python train.py --num_hidden_layers=8 --hidden_size=640 --num_attention_heads=8 --num_key_value_heads=8 --head_dim=128 --intermediate_size=960 --vocab_size=31586 --hidden_act="geglu" --norm="rmsnorm" --norm_place="pre" --norm_eps=1e-05 --positions="rope" --rope_theta=648000.0 --rope_fraction=0.5 --qk_norm=true --attn_scale=0.0931 --bias="all" --tie_word_embeddings="early" --parallel_block=false --extras=["local attention windows", "gated attention", "exclusive self-attention", "value embeddings", "hashed n-gram embeddings", "an embedding shortcut", "learned residual scales", "weighted sums over earlier layers", "capped logits"] --init="orth" --init_std_qkv=0.0184 --init_std_o=0.0 --init_std_up=0.0184 --init_std_down=0.0 --optimizer="adamw" --learning_rate=0.00109 --beta1=0.9 --beta2=0.98 --weight_decay=0.12 --lr_head=0.012 --warmup_steps=415 --schedule="wsd" --decay_fraction=1.0 --decay_shape="linear" --final_lr_fraction=0.0 --batch_tokens=262144 --max_seq_len=1024 --doc_mask=true --train_tokens=1742000000 --max_steps=6646 --dataset="wikipedia_en"
Each number is 128 + 24 x the weight over its row's rms, rounded and kept within 0 to 255. Layers, rows and columns count from 0. Numbers have three digits each. The size before them is the row's rms in percent of the matrix's.

# v: layer 4 attention value, 1024x640, rms 0.0382, rows 255, columns 0-79
# o: layer 4 attention output (transposed), 1024x640, rms 0.0363, rows 255, columns 0-79
# q: layer 4 attention query, 1024x640, rms 0.0393, rows 256-336, columns 0-79
# k: layer 4 attention key, 1024x640, rms 0.0388, rows 256-335, columns 0-79
v255 103:127125110122110092124120115132144133133083118138139125100097091125174096131130109118101107089147143171128159163104124153121148139140115094130121135103156147118157137128155084089155127073092126093157133136122145124102128135159114168147143078
o255 102:140120119115112098128109126119125109131117080100135126140120113152137160128145096124123155072114094136129151123130097152153141118131114100099104120085169121103112111140162112125118128079102120123108138142114146112127139070133144142127156109
q256 155:146139162139095116177142142117147142112121131164162086149127136119135117142178135167109115150127104126116116136075132161122137106135128131149113155182130096124087095132142152127111134144175154130138109136154131089120132133117126110153129130
k256 110:143167153108098166111149142103141136074094099108153145107094123113111164115158157136134134109111138121094110151120124131083156112152131115156118137097135138121125128106159135113095110092166173112139060137151155114118130154093123133144099137
q257 117:143143153125163130098119118163214154129098145151136167133107108163147128127164121175096153138170116136153153150093096134080167136110132117134106156134126102162173132132106134117105160094160150122111125136133134100147156124147150084123089149
k257 126:171109188131096093158161174113149114097174138123143108170135123119119111171156115134103104090083144133124103161108148130119102108120141106126150123118144096112104103149137123122082143165135195115143108165166144123115125133094110141152113072
q258 109:094134129124115141170155137112050090147135111120134079120137158104102108130108153088172103165119141108088133103179163145162093133128128154100116113134145148126094091110141117158124109165101099108150138159144131148118130171136113185123148113
k258 090:104124100133097150125113127144079125153103131096126119075093094107143133089098171138163121138145113098162129089176109148129174124085131123113123149152130122115181147130114120142139081132103082110120114134073151112137154104136147156109135153
q259 126:104103082139099110067122062181167164128117142128106153112128113154148119166117114133092146131152152110129105154115097100155131133118146121144148105134106113148150125092100163109147103101155098142080141091129116119112089106119143112121101110
k259 116:109093087134160122095143077172189145161181102132127127159152123135103121160123157120103154132134127132135118172124116150164133137097127144114119102185152159118161117127097095105121146126105119169126139105133119111155128123170100138152116136
q260 109:173144167128123087120141140121150157110112081118184161158093102126100166140165139168149131114126117154135113144119123165079143139140129112133138123105094156134089128174142111143109167160108127149178128143134129149131148141123118079120115114
k260 094:132166145118146143109120166109133125092151074147125134148127150142130138149128100127127166165124163087124138159112130099069080103176113147151155116124113156135109117122138163121083123127142169132144093104148099141135110117106118118160128136
q261 135:119120133147128116090147118135171205100139102118137178109126088152127190141113119135112109089117142136138078136114129149108106132131128100135126133137094178125121102141133150088154127159112120159106119083114093157123130113098135093139100145
k261 115:122089097104166086079136077150184173133144110118132145139144130134125140150095153120123143134126112110110128161120108077147101150123115162169131085129141179120104138152143101140144142136122114170093145129147116130151158128170134110146123117
q262 118:067151118115106174130123130149095131131117159108138105124183141095121103152136119147107152189083106133113084115136140116127169121134157104131102114114122111121137089086089110093140104084174092099082138094105088138143084124090129120118114096
k262 108:100160171096070145159127147190090099121114144083166143139168121123134111094160118111094134131104136167102141131119159117092134183141177090137134148107114121129130129090116119102130142102130155118129115116117096157124091146104149113105141150
q263 131:124155131100132142151128141105104046144134117144131074166141144111116109110160129112160127156118122120110182117143115135115140114123121174146116121128164077137124160124142120157094141132125136103161133175121177134136128140166117194121143118
k263 124:161170160129141197135140171056108094139158088156113085123123134113098148098131116146158100118148146105144144120123152164104109068142086150141149157111127090131128142149150132151128115147140136122175088097136106098113137079083104152149136134
q264 102:114068117150152076111149096152132181087124103114104142117121120134124120164128125117138088120160142140114129129122145159139097132096107132116162130148162179141126122154158123154140126163111131129124149142141094125110163126117136094152138127
k264 115:115061059156145096101159103164153146109111110117130125157149102165125135144126136083100121105111139124108099170132097112139121157116158151092113089182125168106148127111141111127135154128132106146116160146118121136166098103171132114139147117
q265 101:102184133085096174165102136112112087165122115152133084123122156114132088103145108132118165131122112109161150141153136134146141118152149151151113142116143080121121144133108133089095147128126097155137146089113156094143116122106148165104115117
k265 111:134202164136101213151117171108113096144154122162143117126125162117126138073149101151162134124172135142150114112127156155145128086106098116144127180125110088132092128151134135135096115136130129124160108133135124126098127127092097150146092155
q266 108:100117069131096091128154095137169102111078111127108082114143150132130104157126094097152092127144128127136121160149138120120066165097129145118123125166114116149126149121118092130128124158131127101168143181106127145108128104146120117115106093
k266 115:100103104135109144067169091147143152162124116136126129110174128125074134133129114117110134111111149130130084171116133145135124138152074156135099161128144135115135149096140102144140151151154093105146090128096109140074139090132105103141158134
q267 120:117167186103109183152078166101080123147159110117143076151135118105102155090102152137189151105131119138149128090129113129146120110112117117137089174150151091087154138138124116111098096167133069096154121112137118098164126164132106146127153143
k267 107:121196171083059212162111167103049071142148136097132092115116161133149158093113153111179123125143094135127134079111162112126144094130139102144127168110134106127138126134144131104089131163135158115155082127105154144137128144107126164131123094
q268 112:132099079149130123153108116110175098129163147185123078150106111127134147104126140110115187112144157086165136116137088125119140153148144140112131106121134137105141162122118131099146152070101099137115139111164134116161104101107141132150108082
k268 121:072145077127132166138092077148157104161122113164073140083109131152133136097109154139147144080163115101148132107147086157158090075098100104158105123127137117113184129147113118093139142101111064138123152095104114125130125118080114112134114118
q269 110:137154122077129155134140082092137140089161135112092091090144096083107160137140108129181075090116108135104100128105167126093115127134109136112147154112115144136152116115123153104141077157100122140160111142100124095131096119144129089079121157
k269 119:167156185095118134145178164085071104121127105167137094136152110119137094117156129131148113145094151111082118141146184171129114097190090154153119144102145146123115166121162161119132125092109165120138108112122138142145140125100127190130099123
q270 100:145085124188158103119097161105127090161157124092099098142125088136148073129141122122116169128149141066156118120161131126138161142160158144144120095133142131105141115142106074170109177132115114065137140162118138087102139108131110150088118130
k270 099:073095088139090095169125136159144082151132133100114131124120110128138096114109144125137137126126143085133149133125130152129136091114157103145131074181115115147181128110122078146135137148111143134107159131170168121134148157157137111113169085
q271 093:101119124102139133125155116104123119152173155188157115126080149145135158142114129130144119116122133165151108130128179121147138101163124107130127117113119149140150101108126159108133075165171095114138152094111128115168158161146107150134128123
k271 094:137173088116140158120121102104108128108155091120125125125095135143108120155121149123162120135128114180102118150119113099105129086109114106123127150156088126110109138120142154128140107123136086101118127106102126127172130120126161148110101135
q272 103:132128167129114119130114120112131124119094107110161103172124139140084129147124122146167109162131119128142159136150103117096130145113140165146153137131120123140105145107142106155098084145186149100165132150087073172118146114133153139119107123
k272 104:129127094153133156121150101106126142108171125126138120159089173139120160148103118146121110155175101123130124161124135130130161141176119106128155128127119137134124169096124110124130079171145157091112121074101114125123151074141077138133144133
q273 102:123150146114127141168142106126107145105171159159130148100123150165125137147118132140112093123091153175108132099125135121168079132103119077122128108111133138148083092128088204138149112131124105171119150112128136126143134171127143136118099124
k273 109:146130123102127143100111144134092138089127172101154143120136122127127134116158174111171084087109116198095110167123126074148069118116099133125084127102136113155102113114130152140157140124122098139143138108140133140151130152104135165117117162
q274 098:105142125115102095132108129142123096130108176119105109132112140123114150140122092145167103099147170178143177149074119124101146111118158140066085101092150173171119168124125117099146125067135123094121132133150114122121096098123141176127153113
k274 107:089123138112169166097120108101131154141133139100094127121117125112101132136101102099098100090144157108105115118111108140148114130174088170128110095116091144135154124124144104097130139153097136138079107139149147156131143149101135120123139145
q275 107:134149142146119141114108147135100141123107120097168135149092110093118105153158103155142087109108126132115147076137123114117118149143127137129106076144108134122070123180169119156097110101132102149181098190158138105119114097115128121120158170
k275 105:125142127156122109146130141140140125126120159133105086147114161107143158106127103158117087118158144128107129133139162118113136194132138129134145119186110100126122169108119116111149125131109109108103130135165187101107165125118117119148088138
q276 109:166137139145155121124131122095124118153108135115158148140122109091187108150133125164119119135100119145134122129125118168118121128158145109113124118083098125107074128106113110158144146083149153163129104161115147126097130109130157162124117120
k276 114:137110158128162082138128101116163131132136106159160118157071124103099145114122105158130094090127126092139129152129127171178106160168084111152141156057122093105123155096113148153141115105112140148104135132139139129106152107146161137170111150
q277 097:127107117138141119108136150102133125124128120131074176130151089145123189121115178084196119100126174075126142118136116126084104102171128119153088127160101137112141151114119139137122129123086114123084101085141134154118128099099099153090140161
k277 102:154133116105150122122108093129115116099137109167048165125083116175142158165098171141111142093131135121157150092113154131086104117103148135132129113171111110151157091134099144125157130143096155091074130139138084120111170151136152096101170181
q278 105:113149125108094126132116138123149147125065102135115163142124102069121146121094189114147140102137151103143137138149147140111088095117114121144138160137123097114170119092140168148142125158171121111127105112137160156130115181125134165146162128
k278 106:160104144152148160125137152108154141102104160130073140144150104134118168149087123115122146123133162138201075116126102081121154131137106149111123116116107141109147153106094143158096131112153146120140081135150129144156104112141138129136131141
q279 099:118108121129120129118126148109104121074142134093133140089120089113136161157107119154140086112136140105158140088113131132132089143111112130135117111142184077133110119153100125141160107137119112107104090175155109110112083134146122127142120110
k279 103:083145133116114090138110106131123121087106162088117106130111149121122098113121110070144071112115125148113119126118127125147062113157100117082129074121120161141143138113108164193204132139092172133173097166186190145132102100121131128121106159
q280 086:144151167135128118125136124136125110129077098102137156103097162116110086113127104140097122181105139143099141141131171119134133102159174105156106145126121135132104126125149102137096179129134129166176134144133140143124158181167153147116141139
k280 089:129111131142112103117122153146141133115125118135143133141103153099150163110113106151117131159102121135125179125118119086081185147103126090136135125126139109122086123142142103107104126116154168144140175123146134101132123144157124148175096102
q281 100:183096115130178094125166140115128157124118148152112132144110133140165128111157146159118115154158111150097132120136123080136117131153149113141132145135106182143105152147096181120127124123139130117141090102085191117122153139111159142116118097
k281 102:104119134124128099151131133107120139139130137125105087147120133090145172166130134160068121133095135107137157106112152106129121124129103093136167079135123125097143133155130120135124100126149121135107153137137141099133143188096125119131099115
q282 095:080107141094136125106148102117147167125178122129123167134094116132132157106129181116136159104123148115207125138114110154144161092118117088135150126129114110115138113111152176116142098150119127131124138095113114170151118143134141113146122165
k282 098:170132106146148143113179104103129155142139074132138157105122151151147111107148125126158129164148119178147144145117136131120119130140163106112137134119077162116141134127149162083144103090123084128160124103076106133138116106146133122135113144
q283 103:151124153113129101138113128139109147106151138074128175128127110116105111102116118129102103122166141136151187144104158120110105152166123156125135194126111125162137137148116136113127102111119147134135117139134194151139136160135093128135133185
k283 105:116140138111125127152096126183126139074105159175116095141119147166123169177122140118167114142095130098108158145129160120059086117177129148076156142111150157168120110110120152157102124077135150109154122132123093148140114184145146145108101152
q284 096:150095144127144126133097165140134134125187170142193079162125136194121129120105121111076129166153113136135131100153141093165141136146163105158141129129165098161106126121130120150116142070115093116138149150104115116132153101131100128120134112
k284 105:135112128129084087152145108134112094150152128125222084180146122144127143103148129152097128190100114176128166133122138109128163131115142122147132133125176097119132129154142116155108133126108127169129132115115138138126173096172112105154131122
q285 096:105137124132127129144141077110142113160094138102144103100150172130140124120106131097130091150144128167092109155140113122139148128107169136113107162143130086123142123139083134095140122147142116126163129098104166134159130151171140126114105152
k285 101:133139128141128160105158134161112137148127094082125135174129136161108130102095129121165129180115151143099096151116106096084124109127151102121128186108151099147118108111086160125100132118142117116126092155091112146139106132155095134093123154
q286 090:094123106114148127119158091133144131138105117147089151117091126112136131124138147122118164128121116139122148080125115124110158117121143174133105094184115099118148129096109137117146071145118131132121136121101092123143127150136128106140140087
k286 100:145153103154116072103145141132146094151116112100095154154109148115180161142096136147148125122177134132129137116116112107097159135114152138149150111107106109079143120152142090124139070122136105108119120116149156120125090124121118089152133144
q287 103:103133124096092122127129108133119138138156108115139151115121145139118113151135159094147105114141119112164142114170133144146122114154151115115093091105112145117093127180125140109127138092120118153146096143123106147114126094112161148152085122
k287 108:121148120100110149113127075151105106138129135135158119113108145131114141071144172140124133068140144106091074103127109139126132137106138128149128156124125154143097102168103142113119157136130117113188131121107103110115117094121083105145090118
q288 139:143161151124176148092112134129165155111145186157113193140122171175134111141152113167133132097119121153156151088098125140086104117106128115112108139140150151160114074140128173100114141149125148159107148117103127135145152155140119102097100145
k288 156:198131178126118119187157188086106128104182156135119110168149154126103144139165125160119103125116117144147101125097171118109119080145131111117132135114132127130083107131153119142137150132118159121125067155135172138087139156133104144112126117
q289 125:112086066126117120087114101170128130137161142110114176101146165130124147152119125088122148112140148120155131126134098107146131152078107120121133143108148135162190154105129160114153125085143100147097169117105117152116118120124137131088112119
k289 114:136130089135168094088149099164185180144148140153120138169185148164126156165133129127081119122140124163129131154118148120138112112121101138120102104125169144127145133134070148106132175113131146145124150129130096093105129110150107112163132146
q290 129:167165195107142127162134174091131142106116102115158110148099114117114154098167129166161123130122102163127137118124151170077132113165136120135103120133103109114081124170133121153099137177129159119171097149136137138139166146122114120129131145
k290 115:149142189126106139175127200066093092084100143107147128110107116116141113107123097142137132112104123131131140114109138092075131105140127122145144124088114130130090122124173111143126109134141159094137105135137164144118129129083146130125141111
q291 114:075124079130091151146111102147079085173135169138115109098176140109114103160117140090128114153119129099121113128155129084189113146111128136140119128130168118149146138081127132128157128089138085113105145137118120129113107121140143145117168091
k291 087:078108083090096151120114085168090156134126158090115138134128138110142145096120178110109155117146117146145143129132115118157136142095125105117061122185133139162147116101092158168180112085085089149107084122095126132133127126154125114092170147
q292 128:142086107167118098094132089151161168130112150107135139124140086134128127150095109129096146098128131122147068147083114114139097130135140116131166124120101117100148127103116143096151140114159102133087136079127093125117105100102137104134068118
k292 109:086077057111159117106151048155173176127129145129134131127147164138109137159100132096118111173141106122112099158134096104189137146089134159156092096161141157127121135141125108119161142130114081137133137110120110126144143113183129130130126163
q293 136:103092094142108129100122074139140140118128158133083109119166110150143143131074114118078150136113129116147073132125102098157133133127147114135143128139130094111147130100095127100141129083163097123082127089103106143115119105102157117143088113
k293 095:099102087111111135133133078202172165132105179100144146121121133131139120130126161111106127119153143151100097147137139121136132190096176100125094127155135115154139128096117146119192140131093095153135120142089150160132092143180110111087129161
q294 132:142159157089140147175119152099090042120154140145131142147115126114139131098167150140154129127120108131120185085129139148102134101131125123129125126119149099136126150127148137139117140113105145131143136145143149109163159120143133173103172130
k294 114:166187170145143143142129197065080094108105084133126128100109157138137126105134102159161114121130115125125156093156147134077110098150108122124141153105093086112109137151153162123113105117149159106145130113159129136087126116070129152135136113
q295 124:144096112152140102102143096152142171112123111099161175127085111140114136150130145122165104097162151140136150142125120153150105121082110146116150115143104172141084142166140144153121113179108177133143156160121116138108147179134098101148140148
k295 097:121073083152146131074133094150149184117152142132124149140167131120136156135115133115118172143131141100126121153107080093164160123096105182149104127140157147107150126128117148137114129109156113147132107107115116134143146098128093106158139132
q296 128:127095114175127103107133116140158193135106133124145116124104125135120127160074144121126144128132135136172076131128111123137124100120158092088118115135141157115120099131106099132163125164145130135110123111132082154121121128148138061118085102
k296 095:096088093118087103139123110191158149147102164129159152145129137121158127152121125104094125147126096172118116133141110119140154179127174073123101114141157138129155128109104092105139150151098123140130136146075133129143105167151129088127132148
q297 100:108124124089137137159120128116104029112143094156100092151146148134130112096163098090118140131110105104105194122138125134123147144148119197118112101121165078153134148145171120103105161124099124112140142148150160113134146127121130200121153110
k297 102:161161158151165170120145154039101148160177086152109127083123124133092126121143132158160093103147139112122128130122126148125087056161067165136137154117090121109117124163145153151125090122147126114159081097134120104103154060102125156131132093
q298 118:105118114157102087101140136166113160107133139123138161148101123122102099150144128111096107150158126126139140145146108122159140124103144155130107135142091158159095119123115061165118106103094128078123127204116138163092105126116124102158122132
k298 109:114111140119100062121113111197129130119127170096195145155138144134171097144130134098136150129116122159145114141135139097139132166114175112132150092141121162142129088099126104112135139126127144144090128115110127185122126152144135064114123119
q299 119:135169150090152159175100155086097073134161142125119147141151135148134122076131101146139157148097114129117181117162137188102135112165115125134110120126157089146123141106145113138129141118128130136137130115124184150146143115114127181116128125
k299 113:178155159133152178149113176043117130121173103148103137120113117102098125115126112151161100096129136115111135117148140139105074102138106156127165122108101128137108151167142132159113081111121159111164104113151130132140163120108133167134136120
q300 103:123105115144125110110113068120155142056133118123161100133103147100112064140118107083113079117123130115145153160098143145124105139140149151123125137124147129116107118144176093098127126127147130114136120156134101086111117123136140183135123174
k300 103:097100146165117099142166121120132128149163111160180080134133096127103143114119147086161098129157127123108076116144113172189139165129107153122144139089123145115137179175096097134088141143139101119133156150093154128122172087135061206154098136
q301 099:160134144056091145154081160159094110112133153112148160164121124091111187127133131161145066093121109168099134079130124109122124124099108138116143121119129101160140118140106151119119096133109107140140112109139115133145104151095124142132120167
k301 095:141135118124155137093126124107108135057133172089125128151135120121111119163149112120079104116148173175132106161132108105128066176111083151129118089122101131117138130089096156138174076146099129081107118152112149130123137101119119112126138172
q302 101:116158137106131130099106125129143136138132155099150136096083086112098083135125110134097104152114141128167156103110168156100138129153137124156122133151106147104098124122135107135141134085115120162169124122100135197133131120151101112095120178
k302 108:162111144108148073130134144105123142159148096152157113151114152102122150110163090153123102175135123142128155106108149102130134114135136117150131151108099091112107128118128118133114127080173129100168135094130148145120128147118131152132080125
q303 103:132150117130128122144094134143143078151108121092118145096103157119122061120129115124141107181158120080128114100127118114113147135132180138144112121121096126166119118192118096148116177108102053134113130129144152149137135111130136155108153116
k303 098:131106128112105143119118101126087109135136095120092128150166132135140117095149133101127116113122136137156148109109100138108117086078109128173122113176144124146124116158096115156163156104130086102115148146131144121121123108186109140133126100
q304 095:125111138147146141138135116117148135145143152145154090151131116156119132143095097114114162172170090120179139121123113126145141142135184159119159138120167178125133132118153108088139134118157129094128129131109100095136154120153124112152111141
k304 097:110127108141128124140158100128141108159139140128165106132152155118155126129131140126132099154119087125137117130099084127153177101111147120140113149108087131109134136106122137131142123116138114147174143120092139138121117074160146159141116099
q305 102:130148122124138113166126152089092112174118125120130135139153160149144077124105170057130126125119155086146121120166111147150088105089152167133097150106131111131143065108124087144150134148135135126133162159165140153107164132168093180118114107
k305 101:167108150151122092119106131115075103139129118129110119153162162135109128107126111125169150123157152168123120117100113139169137087144164126110162140126101117118138123129135113149135096126109141127147139117177149128129116122151114139115151089
q306 098:104140119129115125145120121151134122146140122093093109138150155114098135147135134139126198162139121089169133107130112143137127118130143092125152116119139135138112143105143101116086131126099155126112140135115117130118106120096131151119126104
k306 096:154121137167121110115195156114161125140087144114121134161117128085125126085144103126156143089073122147120164130123131150149154129107115123163099135115148104163164156133173104121115133087157111144124143116186138110135130134137104117170156124
q307 099:092161114110122114088150117133139136123151142112135126114175139119137149150144167114137132148145150125159131157099111077100121139169128111100082088137156149133147131143121138116158113131111139081125099125140097139122086082161143140140165166
k307 106:133138126132160105100163105131152153138102059110097173132148102151124139115139083109121156114095166135155168109120135148109126130152134129130121132168151125153134108120148139103123166091160121131122110146166119138111132102144100106112108167
q308 104:115139091099131112120163092129160118134055115188072148109112098117097171153136136144120084120085110102081108109112121170116121126092140130114110104088114110151165144137148172127136117145138136158129161130144133092140108134175178106110143081
k308 109:141150123106112122132128124139142093097076165119113150094098125136118127117164119133109121109135113141101088149090116177135095137127131135122087128117135169166071128127145130114165141172079135150150130157143093136173118157151156113131151120
q309 089:147114140116134113172118135113127100110142120116180101176113171168115122150115158142092159116154113106135134109098125186138170090144153132083157075107167153128129116139131122121119126114064130174101123106175101110132126101105123149146160144
k309 095:098116136127129136147131085094134122115165134151164103143140140147136137111108145109139164094145119156182103120103097172156148109098123149123123104131124119127159104139137135118154122152107157164154159100125135086144144115157132149125126139
q310 093:083104103112137111128125114120114126147160128126121075131110103105105134133102155132165141061175150121210136140157103127165150104149081135176142128122131099131105150108133132122127128155141102148114134108104146085129112137119110088136063130
k310 100:139117091132134108165140120118142077115136152121162067126124132137109167105098140120153139084193162115129091153160095108148154076095107159137120131133148092091129138156101145125115103155118090128165121144118168109140128090115087163160109143
q311 100:119149116103140106132140113156160133165091113148095142133115121096150143120141141143132157118115119135119118130132145098086142143151147149112115129147083104130147143126135160150108152118108141159162136132114149131146111137149125104089142122
k311 112:146117105128127127135131165173129109105091132148032166126098119105153174133146114141138179159132109085149143116084157093076129139131125095131071135168154134153121103110114148109119147126122131116101105107097139113133099175140144095124129123
q312 095:108110129124119132139146085127154154100170130116127130115110107173109167147179137145125120128085143164128101113116118118132167134113138112153100081142144116165102147139106148109092138068120136150103141114131128116136128103094130098129092073
k312 098:149162105142154130123121107129133094102131126112085126112127135122152111124172180129149114104136131141108115122093149121116119128138105110141134114124144123164126156164131110107134121154120129144108127165140105123135123110121117152162124128
q313 100:149127114100126121141140090100130134099149131076152116156183135130120183133122151066161070114116099141160103141163121117135090118120124112139159171118118096169119072130189119139122134162108125146143124151127153115146125145135127190113111132
k313 101:140116121145152153145168105077107166119169138138103078134178146178071165135141153095170139114129170138104119163121101153159124098150090147161131130120145120144140164143130139170140106151109107107130086151159153114128124098136073140136153118
q314 096:152115145154137130136149122126126110117121133127155114081131144169137089108182072162100186192142133143122136170128132112143169129128128145114110122134099141130117110128109116136139136139150148114171146145080192135112172158157128167127123115
k314 099:136128138118099167133141172150112091113156131152164072111163125135129124138133121145131145157038130152116156123105164102105118089145133104146125112125186148146104114167138058127103158101145092174077149118124156121118146132155139133151162112
q315 100:124114124145123110132102135118146108096108136133154113132155185128147095144146100116140124100121123141137163205141151085115144159145154159138160149103121149145128147101177135114129094098174144111131114164123159144090112130155112176132109128
k315 101:104110129120084141140117120142126097123167093156076095176138128134118116117108118124096188159122177135132157110135130130125148167140138122110182123090108131097164170157162114138095123083167127141067106102156111127134153104102111153133124076
q316 098:134142128127134113128114144164085163132127106111152154155167128128112136121128137141120126124132111105085148124091149142118108117125132139159112149143123103129151111126151099132112206126079137127109121120123163107132138144116104105100163155
k316 103:153103116146121141137132158119129123117130193112120128159161107156166156123135098123112161183067137109145152133121125099132175110078130166147100136152123123140120150137110122154160146156123180132140145150156158114148111127167124121141070148
q317 100:117162125126090158097120128146148125162125111093113176135096148130153144146142143145181115125120146129111134118149132104123103143122162121161098139169123104154153114122121140147123108138117132146173117119113114180124127135135123127105151130
k317 112:125139124156123143122104157138167137114080076147093171165093149129147125139130102134128114114137147140138142115124142119108114166135145130112122179170131123142076132092128139075138120106130155129109073130116153148122081143117101109144172124
q318 101:113140126142131146115193119122131126133129166138138057153090149117135158151157072162116075164092074149139123128097110086133127122134135158090094139129118150148108149145096147107147090140104149095130099126141095135127083107137097114145161124
k318 105:111155131108126155102116157119121168121114094140111141115109123110177131176130123128146068133076132153082122136122116089093127178136115105145099116146151134118082135113142129114128146115083138131125082131114081175097092180103125102131158144
q319 104:079162145126126115137111101148136122178118118119122075109115112099080113171113099102099130123137157134128136131133124157163151141136115153111149189126110113169143128117146096096083112096095144119114138111148143108148115167109094104130122147
k319 105:150119116132145124138140129137142127099145094123109128170111120137114120153116086121130107112096133133109135149114125140119140132129129166105118179089129114165172146144124131085103112127132136163155093113148136121169117143142132167122090120
q320 107:133134133145122161124112130136108124119151160133145129129072125109168110135153083145103082138113137139119115078081093093168129147122119142121150101121122117114113095147162127131144128143171078116125085145104146113162125161118165135102164143
k320 114:115172124129127113137118139104139142144134128081138129067181167130163138141147137139126095148140142161109168157107078120132121125102119135124113071168107145133154139131116150122169111120138086087105136144131182147115176103150131134100107110
q321 100:076141134136093159120103120123131129147116140149099139108123077085118125161156128092212097137109144068132126102171119150125158109117111105144080133158122123132150171122100140164103103115070149109154122144105163157105135083152095120138125087
k321 096:146125141130141159087149144114119135142124130093129123151153109094098067124128136118094133097089152119122112132140079155129123087138102131156116081144169133170133147121097102131122122125102129114107135175157156129140147073130064124158133157
q322 102:141119140152146124162122152155139097132169148096135120147121136182113151107143116155092180167169119146156119144130139161124109128117132132115152132151130161137136093128116087111143177137139174101121136131116099126122154137130086096060141114
k322 102:156090094137142119160103130091087127115111140127134166114163123113171157140144129117157172136118085095165162112111103123090151074127182107125093123130143166120116082143128133148089108149138132167152146091118112164111104139199175128126141106
q323 096:135127137157142146151132112142143124090176149111143082147112124112096150136134118148140088140119047152184127102103101098111107156132134130123151092128169138110087115146112161110156132152132132115126118148152097098150103125095151069129119113
k323 094:161119111161177132114137124075117155115101171093136116100166130090126167109137128113162080105169086093124106139111104122136129114124125148143128125118091129143102157118129123176138103139133109062150132142106131126106134107108112095108147146
q324 099:151111121119132114115125140142134127085169155129130085180121144130132143146190124139084151188187126112171162111111107100154176153174159155126132089122086134162130139155150119142124165052139119084157082139119121109135109120143116160113099102
k324 099:135116133137121081159154109137134079107110144118122130132123140114143161129175167143064121166139107095148162112109159153090156148131168143122135074134105170127186129153103103100091150069115141139132134116099136114147161170134132115148104091
q325 092:124145113128118129147137120159138144063127104117160174098137144108118158114111108139164086125114094146092100142138143160115104127110104103109074107135107148139097107141105170105110101173077097116111119138122146117120097115098173120123120152
k325 103:132130137092142204108127134121128161116146112107076137110155129152101164158117153119162093080111104138109111172178141125082098117182099152120107128149108127147115100085122185123147175143162099104138080138112090123102124129106152135099111150
q326 102:134153144142132136131130111112114146118109126081143114142141077152117153136139130175186110088092139167118126124132129144145130125131128103137102076116130197123099162102098146123145107101094116139094139162137089120105110096100124123109136151
k326 109:129144155115143080142095123128130144111141162109125100149094110099121095105146136158147132079126097126111126147117172117199145159121133169161143138094147102143115141138137113110161131121104164171086148133181162118117135157094144112158128144
q327 101:120113142148130128148100129138130109119118150147108113203139092163109125137087131150104155096138141128112135162109139098125132154154166146124167124106129116141186142098138090104158136139148115132100125094155102143105088134157099146132139142
k327 100:081112089096113139145122101133137055112135131143156104143124078130094109126093144111117149132127144150103119135116131109126104108125137129144113148127107149167134098116162148150120123144115144145146134125086102126103115161173144107156170110
q328 099:131119143109132121137123133119118120170112089141114118128099124108137095139113150170133141079110135137140107140104126200133114103145108094096105094089154140083128157146156120102168152134115108148089120096142104125147127117068140155147099130
k328 104:109126137153131098109153107088132137121139163133151137109125089122129119124074116110131098100153101138135112119131109133194114108079132180148123178104118101117112132166168134139174119146116135116146177127137147101150151097141136142097087130
q329 092:146119131161171117132161142137159108131074111142114054146166112190111139145128100113130158177126100175074085173126173125099128167137152132130167152132147146115156118094126132115144168138128150099152135106115117124150156144174128089085139113
k329 106:131098103113124130129108149118129112112086111149115141125136095141143131146135106145139133170138119110112168114092165121109173130145204113124113165137155138123102144115158112124163156136129141174075135126158126151115121151148173126084176084
q330 099:047167105077099097142121111126123089150109091109044099085110164113114130146131123119172095104107136121156079153124126154112097077084098137139102121148112115120160105157132114122089146191104147134128127140093125116129125124131103140111105111
k330 104:124144114140115145095170153123116152165113150143078125123187163135111103109134117073119164102113122125123125122172094146143122066110096111141128141146123139132106119132119154104127125138090135117174080122127160093111110105079067149184111129
q331 093:116142093113121116125135129135149134166132160134068112123125121123140111137139119085127129124139131108106097118133123136105089128097108123126133131147102118128114131096138090120143132076115118154130103108122165175134114098120134139134123060
k331 106:062134123094107195130099105157131172149148129129103153109114147124079118140129112122094155125180133129124146098127138138176112122146062143147129137159116165116119125132122140094143088142114114140092112114148100121115101114095109111131128156
q332 101:097129099090101143153141111160147133118118125159144165105169145092125151168114124075190140133094104114083082135147161139105109104117124080118098141121138124129171125085161119107141114130126163176136125136117087121100134158153140146134131074
k332 103:116125110140115181114170156110133141112160100157139173121125094128109114101126066127110155159110103147132107141137135146116100143157081169117088147083135122122115137105147143143127102085170110114119117122136096112104151118091133115137124123
q333 099:143120104127118098118134127159132129125091171106129118158137181146099159147138128102096106178142088150092129128127138100108106124118156138128172172145094110180127118123126099128163157096147142070127124094139097171165112154136155133106105125
k333 107:158099101119143151099133153090124156119102122120103156165140113132152196134113122107146092156107136152134156138105129097083161148122158129149131141126109119158108130150142108141127075126145146101134145122138089162129103123168130092137135086
q334 100:148162134139134137139117132125129128109149115091135128154117147117127091141165138159135071125114109160158154086144139097120090150089157130120111119143108130162080087162144115162124112117158120145177102169105073137121115122123130130100067112
k334 102:168102130150131111119114117087105171125117149108127100164142156122120139088103145110148107163131127094126105092138149072152116164116141127119174110157104121098120117138126156132121109121142102064157093069116155107120144133122097130152121101
q335 100:137138145128133128114113118127137155145133115135114167145164125090149168140091144171165106090099114138129116126112147131142128169109112057157166140106153129097171138081140170146134129142149138121114101102140089152145111146135118114131144170
k335 094:150104120148141133105139144113136175142150140116126144137122104148127113158118125134127169116108132161135160141150101133135129144170137122124155146161141136142118130100104140163163167107179127129139124136095115128142134142115133151117113110
q336 095:120123151124161139131154125122110115152053122166084156104133063083099105160113114154142132103141139119111160152124145114103092148124117164156127128131121140111142143136088155138091110153164131135076124111139138135120149078117089085129120139